python train.py --num_hidden_layers=11 --hidden_size=128 --num_attention_heads=2 --num_key_value_heads=2 --head_dim=64 --intermediate_size=512 --vocab_size=2048 --hidden_act="gelu" --norm="layernorm" --norm_place="pre" --norm_eps=1e-06 --positions="rope" --rope_theta=10000.0 --rope_fraction=0.25 --qk_norm=false --attn_scale=0.125 --bias="all" --tie_word_embeddings=false --parallel_block=true --init="normal" --init_std_qkv=0.0498 --init_std_o=0.0 --init_std_up=0.0498 --init_std_down=0.0 --optimizer="soap_variant" --learning_rate=0.00577 --beta1=0.95 --beta2=0.99 --weight_decay=0.061 --lr_head=0.00553 --max_grad_norm=1.0 --warmup_steps=200 --schedule="wsd" --decay_fraction=0.626 --decay_shape="linear" --final_lr_fraction=0.1 --batch_tokens=[16384, 32768, 49152] --max_seq_len=1024 --doc_mask=true --train_tokens=109100000 --max_steps=3500 --dataset="wikipedia_en"
Each number is 500 + 40 x the weight over the matrix's rms, rounded and kept within 0 to 999. Layers, rows and columns count from 0. Numbers have three digits each.

# layer 4 MLP up, 512x128, rms 0.21, rows 109-217, columns 0-127
524498453478456514486531468502483536540594486481567518515459550498474515514513505479559498480458489535507554531509478513477474471415491499528498470402530420456508447467488508527518444486512631515545445468442508516545474512453437498530482541556504482508520483526518509505515466501437456509483571438556497429518515512466503498500486503502438511487489420542507584509605499574528499503452
515504427542463485531542475451546483564473503473424533501455524476494483556488477539465536485453512487446516489529443518477420454507505494518509550540514507513441476466506509481482496493520514521498481530500537549562438504480543528440514500508594496546514543494500533534515488464470492455453484494526515473500482445458448523536500490495513428485442454503489458518516494421511541473513
483539461453487509456445498500522488502509475572506466525592522558484612440484530405539494504481490438519504540451448554471502566475456448487488510511461477541524560461445481567436494427556481485539554513478516538550428448614469495537471538492522413531458503434503531486475515531546508406512563528546465449533506495475497513505447503529418537533490459511492544481522511563501503445489
521485504494461427536499462541511464472446530504539458483484579530523423559556589570499488492496412554473445438523520512530541556528486504493503512477544504454458472499549511492564499502494449493509475493586435516439465509575544505515480455479465508516420461491509432559480515559526494492496524501440446576502481491514464549534517482473473495466528457476569461541499453460466482531481
442507560494521556592462531480535489495547499469469543494566485551427484485495465482484614540478427476568540483534483500507472453476480429468486463438481467499584454531449491549560560532519515472530474511536547525515523526485541501526509460539414484536580556495495537536474428490545484459473512486535467447561533517546460501526503440526544542511413506472474576440489512485468523541488
546468448471493603513468546446532548523501479466486479553518525470477444541532494447478528442511493442569521510517515599457515543573471547455566486528491497443548478502487450536529467532506461586444522527500520469467495494505526443424563471492461531559458549431575432482523547476459464540484507578516497484452521560570505563524532467425497482520488494479492413499566535548502518456507
527525480491515488569541429462438481474471508408498506477512520506436424494512465550468583516499556523504534487502524498481575529518508466490519568561503500464493518480428519514562513455500507510476549462494471500493501480513511453497506507554538513548532506501484531557486453520477450486503548487545476513515545475509495523480515528501451505500503503521551446518468524462435473441580
504528523558479569487455542421492536462427521530571547561492524447501461513531485402566511534507547502529553529517568518509494534516440464582529497523455419538468492473544483534494491518418473547467533523468448546452494571520479479464478478456459472435431459576512529527538478456481512482512482546536487463506472548520488517483521467461468520512484496488522526521474504467507563432503
432486492418446488543451474494562644485550517442476463534496518464489496521508500560569533498487536467509468501556504503496539482606513478517486473535542493572516494536517485457472497423497410499478461450450542455560531537462489499524526497500549600504497578401434511486470499454451547408480462590432457528463570528603576562511474495494465503527482492519446486499457515485572467414527
485545492493514482582499480482479495437560470463534499462487479477508525416494510500435478491515518532502508477530451495469548511432427468505488449497479503507504524484435481568485489537451498519528475551498535527505525464564540505544491491538511443472497516529512488529446513491517549430514463505480534496512520521521516491474444426592513492531462613528539487480533501515542484499494
423572468492463432462472564526502499449447482472544503560530530439482570525460504544485512477521486518420520558529459486515467474469529455549582535559491512518486494514479526483506571543440486458500449486556574438521460450455475526540446474548489459492449495521535485425488498531490434504589530545519530487542525418601495506464420483539521480451490491600534531548494516505443491478491
490462519434452496550575524448543454473593523463520479564501487526440474498532428460507526480438531489510468554475400469529366447475460445519445507503452481566531445543520470465476522460528475506638407407512486547489495577535564460608507534538448512451520532445463550519568424434506590505494476529488511532494538495480505535527485495514475424572531576522545532465403511451540521508524
497512540456450451509547538473547485533589542504479490492536462482525482472477467509483518488480489526553466540503456501495488490460521466523547549415511469487519437556485487475512499459517489547454479517430516537439402513443496547481544482547546454566487496423443575523487454451478590500485542476542507414497481495535517448472442560515469483512504485533546480568466530455473568546552
507503483509454552529494441469483481459471454539493508430484458554580520467501551497556569507511517553550489456500462492567535494416468437452446635522503434516400491461459506597469506521478592443476514542498522491533564475524544507525471480462485505462471452541520502431490466532504481497568538542539481438536523483486556521496532462496466578511478441462446443543524484523563487469452
469499537467518581511436499421503558528551481580563499580455530517547480530529487536502557528527523502523583460548484488510431474530536437444437496508515445470504484402493552481496560426491501485527521482506478462494550565422491526464416485515566516473518526498490527504484451471543503558518433554507519452509462458487560480511556504464507498577469500491533507497464508518472514520493
405462494491477455468438533463446437504447477500504491528535558463619523531519549525556491481528487517484518467580473485523508521480528512464444502501458479541517580421511466463521517581513513461437451545475485558572471502493516506388436522478533467489467525499521533515537506540502480506514539568465453483519474471476464550490434488513537508472490439480519436565502460507470541520510
499561463477492463547480592517552482517466497503433541428511490513547540556494488481513552520500470466454500509464525497463470445540580516437502511505500505462472502517474516508500529528478589534542465458472538509488483483519517499494586515611527539542478578501442482494463595467485530486517463537490400446584471496559552521536477450459498464494440448455505544469485545473456552433512
402569564529508492503541437494460467460541504499503505462516441530483453436529602500530498565488483529567479547527425484493454470492475493529541515491491481598472414507529519575445466468514512546511534476423507510407533436512468487502535482481483527498523414441466483482501561537520514523469513489477415484469504485500431496474531541460543485542544603559494526512544539516541474499477
562467508507552506530552473535521495506509452538459540495517532483557510565466568528469568593491482467471569490510543513444488494568596474494522474409528568478483481491499487491554532550514482580438477471522458579473449557426466498534463404419549497503431486529502440467517528487565548565560477461515444456574446498530453493481509501477532499458469460501521502521452548485460539509471
440414547482496509516518501477464470447490515560546473562519496536502593527519551498521450463554425486574547498528511469510448448505477532513530432453540502523509572490493466468483470505436473485520426555531551587418461522554470489521500521469413517573519455528449450422511482486477513593488470527497455456532515527536492573536473526437472590514546493491487532472514491510486483448556
515471434528532524565474486494473469545534436431497539568536465557478473441519486599540419501496471529511476512512496463531565509512451547503466519523466503519463470515487470543474513460515503521460543511515586534528501455521486415511462486535514516471483520564482470526465496484498478488463554512521555378528501530430558478532536509483439470505537487426547485450487542552543497484519
431416535435494523523551521504592519500517523569463508492492419535536528477503483407521483481554482482400434477459519478447456447488445522461467539484514493516594478485439491509597444532504525508508488485448550506517447554480476524533475475507513413579459465536493581512494512501534461530493465536561430475569450485570513491472433456541494462399543592526548508494517504448514469517518
551536549519505500502567469537505504478590467449517474477484452537510440508459505392519448524483545566522464457473557571511498485482527535480544531502503523538478412566527475455533623453439485551478508467489453493516510443532532578500490609479472537516515520493410459504484496535585497490489512477480570542481483464501484435549503583536495571540564544465506464458504510491497530528497
500496476478547481512484497425491497567477539502545573413476457527500567526468515481518467468503554514472454530534518471457557524567576427485540550445593494484496561461453451470517499448531474373560548398500474478505467512498453514540576518467495600456586450474468556594492520427563464490494500406490458509519529481473551541522517476556462517465427548515493501529488529464531506488436
423492470473519461501542573486458490478520513432466541600530504529584424497475496499539464524512504458474506473484513553516459541538491530501504505510478387460525484486508489545483450508489544467509539476462449543490407544469504520495535456477525467508529504505581458514594545503457448505523594479515503550538522477416531455519479468500509483456608460449547452552507462462483487497546
568463405480485562511469501447422426494495543477507505453514477437460443535462497470537438445498491557506533571461473460460519456420451502570507526528473448521435429562565499531524497609427479505519533499459541515502500560579561510527597474530477407504502452531523491462594607506502455531475489575465466490534524476394532411534528537508528433466484509560454545485535484428568516559491
488404504490499504506594462494533498470466529464532555463545523552493543493471577518467431485555488527595531527526459459436481497498461554475521525532488510475533484523473540459516487467484504522542401464461498512508518564583477527558508498483558445445465495429494501464510520460509526503532496525544482476503454544509486432500484530459469496535494532504499398470481508530518535487525
484450567463554514531471560503480440422510507524572486506503462529518482485554518445437499520522515472468560598545494477499446501466554571486558441501506420570502526469488466516465598474487510538558567509513518538540530445528459492577492502461512388520455475500380486491470459551482444553587538440553408560529524474488445498453496427424499498442437495437494572561527483565524444460499
445430490474467502498559503484464513540508473510500600503502481552472520454480537456464488543526470546495551435474458505483585452574466435518534533457439497521550484521526519538487525465443478436510473516541481479517472502530507437522460466515505536475558529452498517578481524533466433455559538512515523516524584484437563544484490417512488521545499532406453480532542474509530505541502
482452542475506457477511448511434494510507482548560501516559481476552469542483554487479540540501477471501567554535471493505464507417479445433474492444531478541484507488539439501536507568494512442525501507529446490525547509530483544527493469521515499503516505531563504525514508518491426437543521440472473531505497467533508520501560480519483557511549539555564520440490478427427506478525
483562576520474565575524546536473478532440482460409482479443480540438482539443490479494528479415524467593447537534493483464447553557534460517515404580507550562497508519489497533422582458547476547534486447523453542508451530426476523482466442418582438492454480507551521517616485541514503428417479472468570554466499537569522481530425538450500410572514479458529490524534524542554471518490
491524486514450545491513538503453463572460510426494536472519469483483491485480446569586447483519473428504437524579456472517453512457467556557543479500535478498600470574459463528507532550490532469513470471465517474499515473511479549569444511464442478458448520529510549429548470425491497511430564502501537493507540498531546478564490543493481527444581531480455511562524480421544569446491
513449484493544501563506520466507519523514502447536413546431502504492558519499440484507522488486477529497489522495476501492505511557509518458571442463420485515466489575561546515515519498472445495457528525495480476543508500544481524450507541453515547488489476583468470450472550483491479513500527574519541486490474550480472524511414473457480409486473503519564439489535501524485470540483
509465446499528534465503434501488519492493504554440503500446501495505518550526512516584526466504561509463519504480485516506497479461509465532438549577506527541422474482529469471479492546491565505527481524523581536581462492562507473500395505442473467454466504515553462495521519432486520511499531454481473576522564462505523428477435567501514568477466540511491589464459541521543495427582
466451460452443505520557458474544532517451481474496512511492461529489479466504541481560543472504502521494495523542478420504474424502525545484494544517537487496582562391479420518531516479466527512527463440471511529457472526513462461461433544499527539542506469432527487555556441415530577527502513471477586513551575470536545471488593478491502489471521574552398502468482537498563502488511
431570521570514561520388532446446533501545427452525466436482516548523525482504498529512543512494401518581441516569531479548544437505482547494519543494534455509435491504522487469572460572437483453449469531437455521501604528485473468461476466519537464553511475474467509515518486540429533503518503493533497470509440530521504495431478536531466493518505485467515542498504496592460485469522
517501562460540528469488492509479459502527527495554541468588475479558497438454557506527494510519498486472509502487465529458461546497464461509496597481520538469580405453487484418471435443547565509483485531450459511562480510519482486541555440520500479467528452478467528499525477526525505537562537461479494510543456500476478552472518519540440498495514542555504472528486435441498590541543
577544425430543506513530524471496538539477494490473484475513502547516445540408448535589438532470536523449537513545499488530426542470444463548467462533539473507565470587515478525507439544534492557491513542519506470541447511546509611488505484506526505507531578561524501493492478521564553542538536460538476466445432443472514469491490448471472530557569403475461472528498503484553549535479
474459544486569497620464513540525552504493463425538541480509460525548468507470475544502477479532499479525463480538529479466477511448508499450518532469531521510518522506460467533476519536460520543530441480526452521521497433457514571466470522502505493454505451500551509476513645532557465550424549428526432569528426490497462523537425522506565509440453465487467414564537446493589524457548
540439438476520586538394526537507495503579509453489528506519562543453516469558492447510488530555412472519520464582527589492461497527481524561445563591511587479471466445484530536452528487456482488526465520485504551473499515466476464567466488540503423534508481458519516471440499464440494470562465455440490511518488475526502453489462527505528487481484464534520511523544480520490529496460
475576488535456471574516496523444503477475508481576470461485487465547495497502531537560485528500459486577481515474508503474488492440476527569519501494460463527533503543505512501518547510417494464481555457515452508442531472481477482469486432494462515512455468495502536454443522518538500480497468474487484513516541531495517518504457453487556445529518539451514476468461498454511486556563
483541452439424492573513490560466454510444488537480572490453510518538559487440485495473491523506478433467468476524555568442489487446503542471517440546483473503491446520429473541439541529517555461500522485504530505450590401575588514527504556500459486442509553474464500550537505548529457467480542509490497538517475473477553510445462467522485508550490536468482556463525506546422537488460
521453539470471625490484523525479495395526507433554500571560498494478497467486485456464463449554446475452488526513494473497521491476471471515473500544525519541493470502472570498446566592456449501509560627549493458588420551500440495459429499516469463525438513441562541543559405532511503516559585606500485546504525538529472489502454478534470464492528604464514539485514577457429478564443
469535447450531539514519455499421454500483384541417506551502505525564554554534518524579513498556517437504552548493494494572410572573451512505492420506524451538568534479441411447568459467517458459576588469489456541496498555449549478476547572426557477518455605508501537454522461417501482477487549539513467432548512488573462427440489484525494592487496415460467420510525516541490502561490
419547531503476479478481528539521461487482483498466519518515564459502533548567515525498556502514496510444447534575501555506493505501497497530538513459493474439465504551478463497553578534612508446485484548431512487484510556475497509439496510491426448460516509488450496558558565449514488487504485512489547438489547532523510535495512517463505446450532444399457592554540462441485494547499
528528502479496508468530488520528474438516528507527473529529516458435466497442515528516536511546572550550541491519473530533457558510476492471488439448418539436479457446587529549526545460482444503541524501522448430460442508501462536514470530498519506512426396576490497578497535484483514460468492509450565486464510510547476486550497538473486564522463533502544526533534491480417547512437
511518564492493493536447508555534554506537556478514485485419528470525558559513519557486483472452474504480507481505417484522464448435464440457509474567532497566467557467516481514485436491511440477504468515567519526528496544539508479563565506512457469531524462399566522468480474543500421517483515559509442511483581525575517495407485544444568565460503499481459497556551470456495468535524
445533540535487460499502510467553481581585449495498553470506449489496482527528542550482518523419458530530510474562540508518475513544595474487563554470552541428477521467455485409547491531419449494502461523504562522501439483480471506534553526469519475535525521538517501513530542504475509541520547486502564497527504442515464448442456549464517520483506500511476467531503562455575506476491
443533451506460481531480429526456509441516405467476520546470572462485497451510551464550549523528488493476455508546499498475412493497517521518556478514464433504449525525479502560513466544480489457562560529496522532487570522594533489491497549544509485495500458537534481455537423458460481434514502547471469449520486512532485463508497475473483481452456483475502507473509483520542482543463
501481498498567563556394537528472487506516613477493500481474507520537466467499439553513527556493419547505445552474464436451418481530458508481507507563498525446481458465462529511467486556502541519445528506449491476505524475497569591477452541491478577446461412548513504549519543513560429546569485520503537529516499481539423530498542502518506467574530495541497496461499545514532504526466
484513530507527569509518507548434466487497426539524483507500484485525476515521520472428463522511484456423550472510503514491428506519487504473564462510487539451528569449450516456601484458476569504608562529479468482446494520470480464457456426446460527575553498432454510557485444518529484541535454468476507484489450478482547489469507487528582541496557495464600535517560480492499478491537
414460523542556478513501495480559530471531538502542614512516541562569466516561446538524487493489459532584547477544498512501461455526471455559585491453437529535496503470487489554534503511487484510472509509523538538545414425507518514473504494467527482492497460446492429507507486428453475515485544549509517395510542485516514505560474561520455433435396516540491504461460473467503482481481
509477560514462453515415555588459529460516517499497447505480469515554561455475537495560467522494525482498487498516440573430482466462537474477463509512534369489481471556541532553433409493532557505500467437517485538522531468458484471504502458514540537543467481433500524449528501525542470505490547490544440555580479472424552446490527506585523533561512490494520502468440477493514473370527
556469510512524508443524513548423493516539461472490571482485499488481425508563470540543538483504508568511565519478425439549454494486458505546535537479492514483498490492504535532520459492475431556413574500536485566444506575527459457539435565414437535534478463496482556557497498469455417521516568511455506463477482487507457494547482457502483475491495456493519547482502539461514505545476
455533463406506531500464518524479521532533533500516487476552565525447496455473454529520543442481491574480528493489445469525495492499542457546512494556467450425485570491444487448504438463493493586476542523492426514542549525454525546509442501482428456485540487500543525515570519498422500516501507552567507512530491510508560479467516516578483526455493443510524502434574483573511503515482
469444469467522477523531541442496504537465436430457538538474530492476498543506540479552466528492496489503450491505544526459503448504519521492472505537513487502512477557519438504520552516483479435515458507525522462544548487524572482496499523468469525513481524558500482525516508490531488510472469480523493505507474508533532601515492462502541479497489503529490549572419466490486454537481
536547503530528600469455538534514415486470486490465505449410487522501508588501460519529569419490461522540500527585485505484517500469514471433534492506559512479489471462527474485496615462516537542531506451561525563457482483495511536525467502508619447540457541477430460481449425531434471511499553469471541565484516505534556496488483485454488442512509478509502512514564441447483429492491
524530472452502502448534559510502494489648531467483496415509522531531472536515526480501485501466520497408503448495517479462475408533526471485532519466447493464418509539534490466545484507482457569510509460468451507489522493498524561530533525528552505543469482504510493577486491465513513528411428473459458551502499491529518472575509506532530516515442503499554497473398509433492468511483
448416481486576486513498418458531459469491475545440422480572496465464536512530495511477467547574507543495495491532469511577523538507502473525575509517509477531444495524527536539526497481476520516497528514509463490425512507526477427379535527549407419470452517548463544468487534501415531466488504514464469495457515572534454629545485459350497497475464566464570574446518556507509549511481
503516425452521522409562449440509489443490532506520509525495468492507564494476508516490521421471506489504484500506493561520531530483466484541553473554507471489475502525462450539478466477595513521499487525516488494514524474517525462551544486459499502542489535478550484426534510516422539429496480497523456491446564457537508483472442550472527565545528484559530505553535510523467526474459
475421455409502468506590497494485456470428508448454567523494512578473468477440509552510449528506506568415467554504494571535473501503483486463499429499530531422483555427525480540497534474487515521479544508544453469502497507556485570480529520553508502481483503502495490533575520553460482495441487532479549540481554486470504564543489485531552532496500496513475458432474481494594478498517
493521474513491573492499546466490492524475494492439559447465530514464550526469496504429512532531488464515518462511525506501425479495488500514500509513556521561470499527513548500566475524408474491518506484556466504511429492426471452492494507467510485527554470494516516526504501483465504457516522486501539560487442547521537553491474462529463519473478466524508526508477556495475485478508
489519578459468508520543537482428540519486465483488535508508490422497485616462514514498534509545429536527485468528410441517522469524566515538566500521544451506528531376476496496573515450519521552502474523488562496506474515489485465512530589538489535495549444455520511455510539499506509498476426547484471524390500534536407498548544494474489533583493522410489497514529504487486508460488
516466491476519428494459500498531506577418530506564466465525512514478500489453522400498456540479483454496524510511506585539438455558492576504515540478394508532554537508497422522630437518478478508488517442465513504541478581499505469500504482475494457418506516484586521536498505442483486560547511510488591556550511507482598494545497485519503511515455437543514497494463457571487522547427
570505481431481510534484448439474531464526445509476490455473491484514410533451481498465453479492454533493512541591516468541480457512466503505552530465463523476490479538569523519486491531512527506532555570514510542533552489531550423507539564516519521478488544547420524517458497520521576492470532467532526477505463485456542535482535553528409423559523507488445478557513483489523509551457
481491501515552527471559512471517552471435527441430485496526502532496547494511533466566477518542559542505458437469493524491535459518408513524520486515509426534477503529525503504526513469486516492501460558551456501469517508552599541511454599516466485412446481527384544491522474476528489573506500477508423499541499496496460444534506500519518552469507517518516546469541531395514563514418
383512544532462480497474510481412515466508499530518463481574477501474504513521485561525482460521465518470477582519480564548463469490527443486558528509432492515508499487486498482539522480540518609543590535515543529472462499578522493504507479489453496495517509504537526500465460545494495535419566500471448533537553411544499508433502487489504569496451462519416492497603514518518501539546
450556510432461504478517496463468484596453506444438514499504485506594542472439523481528528428482480514504484515514420519448452483489460499490466499490475539414547457482442493482529500569590468489471389485435524530526526450515483491520504505510523479545568556594497549534480473434458480522453470490486527498489474506496481517509448422594490515526467474505585435491506628543482573461510
459521489460521545522546439475445457496554540501516527442475507507567516473455508553515527525508494469488512510506521585495471513525519524456488569468521496483469511501500490526508473448572527535497484512473423499470416508479537500540511446486471542482472480506482549530457514583461528505512503489603496539568467479524486460462516467532483557510453538411462404535511459502465508507537
473519498480487529525414477449501576552516575575528468558588506460448465477575566441485542535498483518509548493502442481561493435473490503473507422498481520545497467456511521450522587555510449396485566568490509473462471508474475509440544470515493542532500524456508418503433537548553480557445528531447457437505494541481497521470470494469419519506551496526482538436472542398462530490534
448553529524530555561468531547503470423456519509532504555500534477485472534486413519434510466473508553536414470550440533511484506486537501469524487567504485552536481477401506492468516500445523515564482552486551467517538466535480533517476554424523488483479514425530505438538532517475439542485554453542450521522487516504448528541392544468558482430490412519452483506529427467509538454471
471487398520538496502497485503497510514547440466478560479480455481433490501466529462471575536519495520483562539521483480527527500558483468524533603496413492554524502464420568451517524548463575530454505491523569531497505627485485504411504545484508545441477463476504588570572514412548462514522478518540510429518514542507478529535532480558505538421406479442415525460418420435499508502489
401500515486508505422447540545555573533541454549478504505519462515494548489483660401552517585530512477498510552485531514529483523481499478515548509503546519533490482546513502555544533533535446510473468452473483527552427456536473624473487526535485548466549540519569500418421457485473473445483435540552480498547470494514570526542527516468484474469496461496504501449416534506461552543474
516522501464454443478474477529475518534572423519488495512507465481463491512536528460545495484510487510417614467482573548455487577502520508470471507484498505514533487464554539499491482425510477488466432515504447478495534541531418418553514369488444521520521502497517474489478444570540487491520502548510521516509555490490495493468513533437526458501510446507499552509490451532454473567558
516412423479494527553467476498520581470555455466487434522548558508475520496486420524453506487488456538489557461511543478504549515498418536504525453574530456501386520567554493511444554532542520458506454488541489556462523483566485510534530464491450472458464522520584552528519532474509513483469499523468398536477462495532560543541475509496458494463501424477499513537485507461429491509523
533515483413489533481508542502466450495509507477529481582535503510493534441509513532486569390474502480514494533489465470516551548461556485463497514571503475519462537510527460494474475465517439518480547480485484480496506511472490547487402379442507551536484480521492507525487512492467446460519502444578500552484484490547499448459473500493502500445572489530502601536589483551485526558486
432519494492497476503498552529469500520431513474505529551506484524580539489557524500529549490483455539462556480491458532529474534534542470564557567460514455492444484447458566446554549469535504478536490486470516544439445507449536459453568438532545538574425502405498493465464534490475504532414492506445505440449567497499485509477510475503508438534466492520575517514523546518486519400505
527540460505464505479497480462501592533526539511512458458515563544456498484483473546519413512472527517486539535520496532526509513550537442537465505537446506488492510526535505464503485384447456529469434509473478476531446578499525490539548487518525544544482439487461525521587453513470481485554428441517507547518513498447441487533479557509480509535497552515491468483472493438555487559532
508528497539531534475534551524540506447382479492472467572510529500555510428531505523501445495526530458483492460528500563502498551544424524498516503522468470446564513532495424447587447507464494490561475441448467481443503513503457477492517559491467527558480484481497467507505547514453424562455466508548470500513550517516434559487472504479478544491519472461443510518584531562497532473506
495480481462541436466557474476552490495481564534542520408542553505424420490454535480501504489476513598515499444505515463475588511460507447527509553511523507531487467477497465508533460476481440460508457465454517456561392466472510537533537515530482500463469467410493521521472502450452529520491477506523539506552504463524549531461499490549504443606541502471553491451463500467508508468501
474462499481562471545501541555487483476469490573510482527535539497465481487510539495527509519567484509502542553518547484515477422456458497541550566539463503482489507553462476526593522563498402559433520481488569515501562524486485486482487495504517550492546503469482493537533543518509429462546499480529542400508446573503479478518535449528451445525515495475439509442509534557474472465497
516540486494443481404560477518496545527545442560476533447481405603503489485515483504485467462483576555539485486516519495488486438493457459412499578588555493429499499454502505518480476530495548471569480473426514521545487526447489489434503521497494498517487469516543496496603462483497552445532503480475514457520456462476514506492550479449552481563557529556508480512499525478559517515441
547537497462505580488488574493467526543490458515511542449461380471453495549478550499501436504489455512518543577452494525533445542444590530541495526578504453542526539457453478499493453509522521501501495602538437566451446528522506541558526512454503497439495451451551598514444489491461509492468522514505520537467540407436500469543477518554508489401462581522496541550534549486438499469509
500478549547490479505451536495475527526511461497470585467581505587538526496541440442528415466545476480519543554473481506423473508542472547485478476536482374466563533504489515485515511479561488489523441533488456480632444516583436433447461449504506540474480473543500523441494499459537543511522570517452492478529461446549538552502455410484459488545537520425574494496486499494446477478495
477539519529372431518522508542425489497524470536548413467525589474583530536487545487425473483483505452390466409484563449424460412487517491393545471474420471618439523519558544508470520493483446524491460546476487527512506515447478561460539482481544534484419508487558547476479532479540449462482498500445467541581508516583573541545518571552504466477548483491486459504458525496532556441554
497504558550446510528504505504437457454499510568462521529555510438473421555511461528529418517480538541552507499530518515535499491498558515477518486494491556532489474448431462518482487461417483466447495490493430487472558540446474567453479469480410508505446542466456534476520541487497452443438517548544490560453515548543470542481477453522471496539519480509543462528600450476456546536456
526524541454547508452474476512553489558503501523464480511432513461512513520451516465474554517480426474454559399517530576540539565492479467490487546499531475501489450498485505581529520503522464493479506470469487463461505488458501529453544475509567526437474546474551484513461504616474506436568530542499555484542472484519502555544508450480393412523492494478531486508462500528474493553504
547506468475486518479515542501553490539498513431541487509523418568500500485561483486616426570566509503441511582453541495509525497549476528501555513442487467524530439539470440494508441542533486519535469484464507539462529504507494500522550502541534469454516495496492545509511473548484448480501557495487492434534512531465507432555495472593485447476459470475484598503488496457497561486524
474525454497486538440523516543449523462527533545449546540507475550514461488429517505543585523510477572546460571463528549564523438405433559455537536523515527430496486516523534509528540484472520482500553530549471460513489573481508492486445533503473515548481497460545454495508495473491448592529421509543503525520535489525508540555463456511526478489500502520496475421542519468517486573481
494431350507476544553514438521500570482491494522443393512510554517482534462484500489494439580490518512442433531531504504497479543458523520502542489506540559482476498537478508502530570495525421496409587479477503529507461446459461436474524441490553537537368537507493481526456453517500495536486491555499564514524468525530453470533443543541475493487515481471512428486598481466532517566490
500575474507460488534459551511538399484407426527482554498489431449505445535515510557560509519516530382497553474514474466472436460490532474526533446451499538503474502426465467541526463530503533518526511534505476472496460544504515530470564548515555500461464522572498504454509556485469435589516540513545497503579501571540448531491522500535499500473488575512464487518553564456453558525426
502502528473453441473536468530485535506463575445502458516473500481474515464506544543486540493448455521487508437497470584433567577514517548502467517483475434484523507492414500535521488388449436540552521492470550548481488492461461501492542403537485543511549508446455494528459518497439532517508533477463495547586541548516517453492465444535478437550520494534574514512583529535510487505517
441514489439495444408483449541473519458475492516534491539546508505479512518407495429598444508495547519491507546441456489566543472587531429506516496514438558401485525487460486401503474433444459491537529516490506507455386503501528542542522532522574553493445457483478494542466529516413458546495529590521473490590523549500562541476481517494510510549531533530504544479522492520468528463503
488523509475463444505533491528417546502503501537537573513457441563424487466496523555531505484516512428520518477496533526478486404557581540527495425468444505515457480477424473525491545484526562517520459589532446521587532550510486489471450475495441505484579451482474593580486561491428500454533495545493534463532583505509562497511416413534460480518502500472558462474493547504433498468642
537561495558446470495560510489438628521457468459478565519455406449488493506518590498509474551460514551514587489564501526525503486492475522502504499551545475453443512471534557473513464482515537488502526456486509523467524499432549496532497467507526532493464512522507466485552559478437516471462472426530470580494505530518571462508549511477527428523631439465516506467527494451537456471510
490471473496459502505521483516483443465409490485541463492449533513542518496502473445544487496467478501521455482594461494490522523505433555503569502444501534480481583469469530482563538532484522508547530555509441418489442495533481525483485482512504569477488482539488582593355518529485486535480502485454516506544511500536497492489488491551528497571492488512535487505474518494502561489434
570524511531552486529524515481474492526466497517510547478494523488576503550571484517552462442461529519511552520518474539527478478494536556559481495491518476513500484537532499422521481472498497522517499560540500482500473545565473428444511524449552486517486507578385406487489500512563499473462506430489522476456523465510501531498526473446513524456531425499502597538530490494437505525526
552450462474524589404474503521519455410500474458389517421477471461469530511612505527546501465563592487513548461506468516465517500522471528478462565488448472590540486432473512570511473540490530493579452466461506428474487485467418450504512464448520585522530534475514511580492522507454577474436479520571475515517557512534470453476542510522520514425511413599497546505448511424470562503522
528477509477506535439457566511570508483439555509486504467439469510521517510485485584468537557612474490491555438480486510465492428453486493541497502501555467479465530442547518461489438484454483517501468405472631546483441486499439510504497507522557473482502481494436490494425452497501461448536481383535488545543385513489520468522547501511571524467531511539458580541488513429552565478571
580499469508490549507502443508504515449503498493439521530416477511428444542560502506515523534493505534535513545456501495409432484513491510509529532438562471546450536485542530501484413497450469523480443557442463477516516581480479429442528526521585473496516467454522397482530499499528584538526480487492509429538532527499422502532464491390458557519420548483423549471488524558483523492503
540471491552497488529495515505453485524549506507476483435435487531422553539474526489503503497529514444471507479523423506522456573326527570514506440497523521484535539480453463462555473608526567518512454476566561515460528443548431545585606562532452453451515421490471508426494591475454516473503585469509481541515510444439462540537513447503520405476544503507430485505498471455432520495446
481511523484447493509518521470481517494509504495462514509538517594578395492482500482514545461511461457476511552513497520487551433544499492526498524548473535464468470463496463511535536509495487521562469503450580456513470452421455445455423501582528521453490487462505499517481501518498468545513429501499496566558523520496463455428494526500551493528520484485463482571530504477468443511418
505554509473486492479486564457500480460409494578504512477498499535590481521528530505514545457496499491513481487525472523453446498425500501462538449539592511496520475515487505431574473484547562480491436453537508532437531436581451517476460442506531492478538521423503509589468436564556527530498450447464454493469470457447550555540536521486473519537536480482547501455535453542478488527539
523529519532498516489504466504453537502533398512504515546461467474524561555511490433435524547576522498472541510533523498432495492494488456509518464561432508518503586490475466437542545531445576472474419463540461495488495556456553595508478505411532520497469479550420533511502493437492464526536531533517537483549493448492511514548501458543549519482548516515469456511436519516499431522492
479466537541559526539548427513479523500522495452511530510470540525495515482520512454448470470488521479447531502530483524521553469518517499446457481557454487505493508509476535577463474506444478519467480540556461516514470463510538472569462466464529442538493489521433546499475523495517495507448470507459422484504529491480523522569497426545435504484476512489457509476478416450465545504512
392537484481552479522493508480456550480492486519475568521535470564512521491523516526488479460541437478466599523561428510498516476533502512467449432543447497561505575457475433539494473485495506566561514458436498509447560490484464495540494527536518495475549557463470499516530480490398536537515482524549583406492429431608500481547435500522473484532436497486456509503551600475540471529505
466436505408484453505404438442477579543564515608466507535506563542508449541461498444539501500517507455545479378526535550573502507476477506460445607464525487466538467544464436492507484504455521505546530538482494509484485506560488359526520466538487572478453524549531608489472479460513540559452480491455533465510546430494545505551474421448461541536538477517570524487492541563515517399473
551533489474518435550496491527464569505455448443443483493522481430511527464587475521529479446467506519526486545494466422487402452514478522547524481509557475422470504504503505456547535553593499543545484476505556522506496580520535479522552522547442522479535411447493548514478497507483427460464535480497475468512451422491544546513472470526440452481551453550468551475563534542527505544470
534510500500524475483479482465501533512451482438551487423494467535531486556510498550508451545509507484451514511508501550471452443450499474468582458456465495472587492524471499490506486507517516472507484447504569571535537529492540526412481453510549544488487594462444489504418459466471510487438535577556477425510399514502486592520521447476584495503489526564465550535527571505551462494489